Weights of a small GPT-style language model, trained from scratch on English Wikipedia.
Architecture: RMSNorm before each block, rotary positions, no biases in attention or MLP, untied embeddings, normalized queries and keys.
Each number is 500 + 50 x the weight over the matrix's rms, rounded and kept within 0 to 999. Layers, rows and columns count from 0. Numbers have three digits each.

# k: layer 4 attention key, 96x576, rms 0.121, rows 41-46, columns 448-511
# q: layer 4 attention query, 576x576, rms 0.111, rows 42-47,138-143,234-239,330-335,426-430,522-526, columns 448-511
k41:389465590494421441532387556480517450484532551429399481458528489493529462564507518482427496492455580398456430551565507502445459386442506462500659529512496374643508430460533438439475536410366430
q42:582493477565500494549457564463561581531480421566582541568581536477447596480459460516405486416664457476448413468515500499507682502491544503500480559478629443563546543508424573477539550585553484
q138:525517432588485488480497566487456542509456430536516504547524451540498596516477475620410457504514484506553384421489446468472517540546542506485509491447573481584532559524423559519499539555565495
q234:498494469608547476526447527496443472420495516546487485500543517471495519419451492399530525458585519510558440387525530535460615404466495497438560469522515406414503490537518489447465519469484469
q330:489490419550461457512455550493481511535447480536572526567491411429443585467497447451441534502512550481534369528499602485520567562478593469441537492406548454494517520564467575470537524521542441
q426:524437511488508518533476506510499589567494501518559482508516506512449582510460464558513484468517529414451412574456563477549644517580508548587562535424485428511520551593517539508443555547529496
q522:569500448600455501520500542427508519544393439573496524539555479505475634515487477618390461505528493515549375478498484493484608547534535524541558568375613448563529556503402543530497539583599472
k42:556457398503460464587434455647558410481496473543553583619452501469521413478562452583386506603571459544538486372426467512464537541453667475469456397437629412530511365438493481469562638572448482
q43:478509548529437495471500439544377552520317567586512414421503468570477496579554541502523463636437484531591483416523524508490519537551431436552513427443461628530551452495568519559458493540469460
q139:447589466470455518479520386526454540515408541614390487500555421562522506512507501552582549577471534603566615395486531496485467522501431495601536409398502492542506409425555497536475525529486378
q235:472505522487507488484485531560487560465480545501447560534526443515500442513516525506434402471479465486521371550513471483522462498472456527512507564511510560499529490503438549513520497523499505
q331:475510532486438486503466520519498572536468466572441487490530464554501577598517504530566565587507499568476561447451494473425451504527504485541519466518476557581541509452524480524451484515513535
q427:521580555472424500488517494462482497473475534491446474507555386473556483480569508556498481537543542617529645395551538520506512575488475447600533531437504585538502520474477461546490504434559504
q523:445556473519439489468504441561438502518353573562444451493531386536537525513533505535552460589469467563583578354516587504499495506536419451563487459446520595607532474420616502564468530524499414
k43:509500546518430522452548344459441550541575542646549494448601447649516509470451520624513543550494480720627489423575436504458503539556433517642478456456535487469488398537550509617448474617417462
q44:473436634612423484623518449549474474473634374509334489489570592505481488480490467450351490478417469495484509577450430447566557565486404570460524617577512551571454580530524550448436544518477448
q140:383435524517456498523477531502501541467530492534349443565566516538508519510344495382430552482421392429559468697472467514510526463508464504409558535578418486571476511507480507520543503481466538
q236:501457497527508474548499561539477510510534472408474558421501512486464544453487500512494462523504468485471478514505467512520562523489484503460540599488507468471569486558512512446556498516508493
q332:455460513477469480609547524425540513430560483542473538492474540533481481514427476467485464374496477444471546584489471493490469471485480489487494536570513503586480522459497544549540475475498444
q428:481533546525444539505499482498490570543426536484433460485436446436593514450403521370446482466388484480586495595429513485539558421518534543446549508635495448609457521446455579432498532489521500
q524:393426544576428494554454446534511485426506439529380462514457530490541546465360504398359512422419423423538497714424454504538509434519416530369559542617451479644465544487523546492508519510467462
k44:494332607559433508584439543499519568403590422519469464613670596492487488597445590491281407488516453475422476560527520516491469525454535512449449476477420478395496558464584574454503540486578459
q45:458476492506521535483477471495489615536477394527553374540412516490445559480515490511567585571511426553474533544558501481520544467402591440412479345594521469459501596564521436509577501518519525
q141:495397539507505534486445529467496571466544435527542436561424474512353520464504447536536512648502479559475529544604393504482465469399567507457492394558521484513505503494512532528481470551496528
q237:565485406537486464474413489465529535476491502492481493488477492526385541490414487454540486503518583502463532509578485507526543477506532526502503487492520523502501440474502476481526519463492414
q333:484455514539531504499517484486483533579512439530543472518466462527397489464463473428570496553515392552470477563493477515516461513441523502513447420580608423471506511544504516523621479495556489
q429:522492523468513551535470564476491587518595461500511525551432452564432578486480427436511489504462480557485521523608475516448463518476532530441458440547475426563452489521544514529569472505496467
q525:508428523474546512454419521484430631484548450544536458531368453486341504483452439464550539623522488557458499512645401499530478499411575490496440400598570432494512517543550484543526462544511486
k45:442429651497574437525416562473484663489485498520598439536383522458410575540485408515593497575453525609418505478543475489550503467354566439419540355413649489460491572412370452540525499490469471
q46:506454513543476461427590552459512438488476518519396546452511626584501409507422554570375549446527474466492473509420523527541432556520502521513548486447545600340531475413455586510468479501461560
q142:431472490498513561448541595380535406463530492526380515441539618548504468432504506494384504390634515492460464533548516499486423554480513516495583449499508604418525475363514563496386512546501454
q238:520492544494515501537529516518540540461465565538455457505530521533479556490486587504464449497498494468558481522513461498490456510514547544491537413532508442537486559477480592487547408508516469
q334:517477582498514502475477538462543519496562527549401513411543590548477442487484440514446479606505535528492427568514529466557471559556480545500524438500414666461519412513431481431429476504496562
q430:543625477473594507403490505476542390513472472529439539463512492589472493455548557594493533519576565508474524493460527525483309486508410500563554427494484525404550455405448444474441526496502447
q526:464504508567503560440593510430559443505559488554325506445485606618527376416454530491376553425619553475483486531533493522532415493520514510507607444511531580341550418344460608536396519517473513
k46:513499528492497563443615564546452433538524524477460587319557550499451527518484649470416502516636561527459453488534458465591488575484533480481535452480548566441448402453451573560458579461460528
q47:513514477564567525599532469442418463525577608527501593536505505444492469473491407527516403488553500461547435454510555523510469461459455515553443587492525385473509531484527519548493544438586544
q143:504528509529549509613563453439472401464625587511450490506420400442535405438517422528560411491513385513555475460505477513446453509458469519521372508518512478551494544534525454438471511459506655
q239:487493521583488507579556567510490412511491536453514479586523471486484458454523447493510517507568574484544528455472499494524538561539424522501456543452540449447484495415430598462520565508480460
q335:508488499511472567602528485425505433518465537513566524555480421485459438528532455556521496456540396490512465514554555542505494474492482502491432567471528517436492585544454507479462533494532513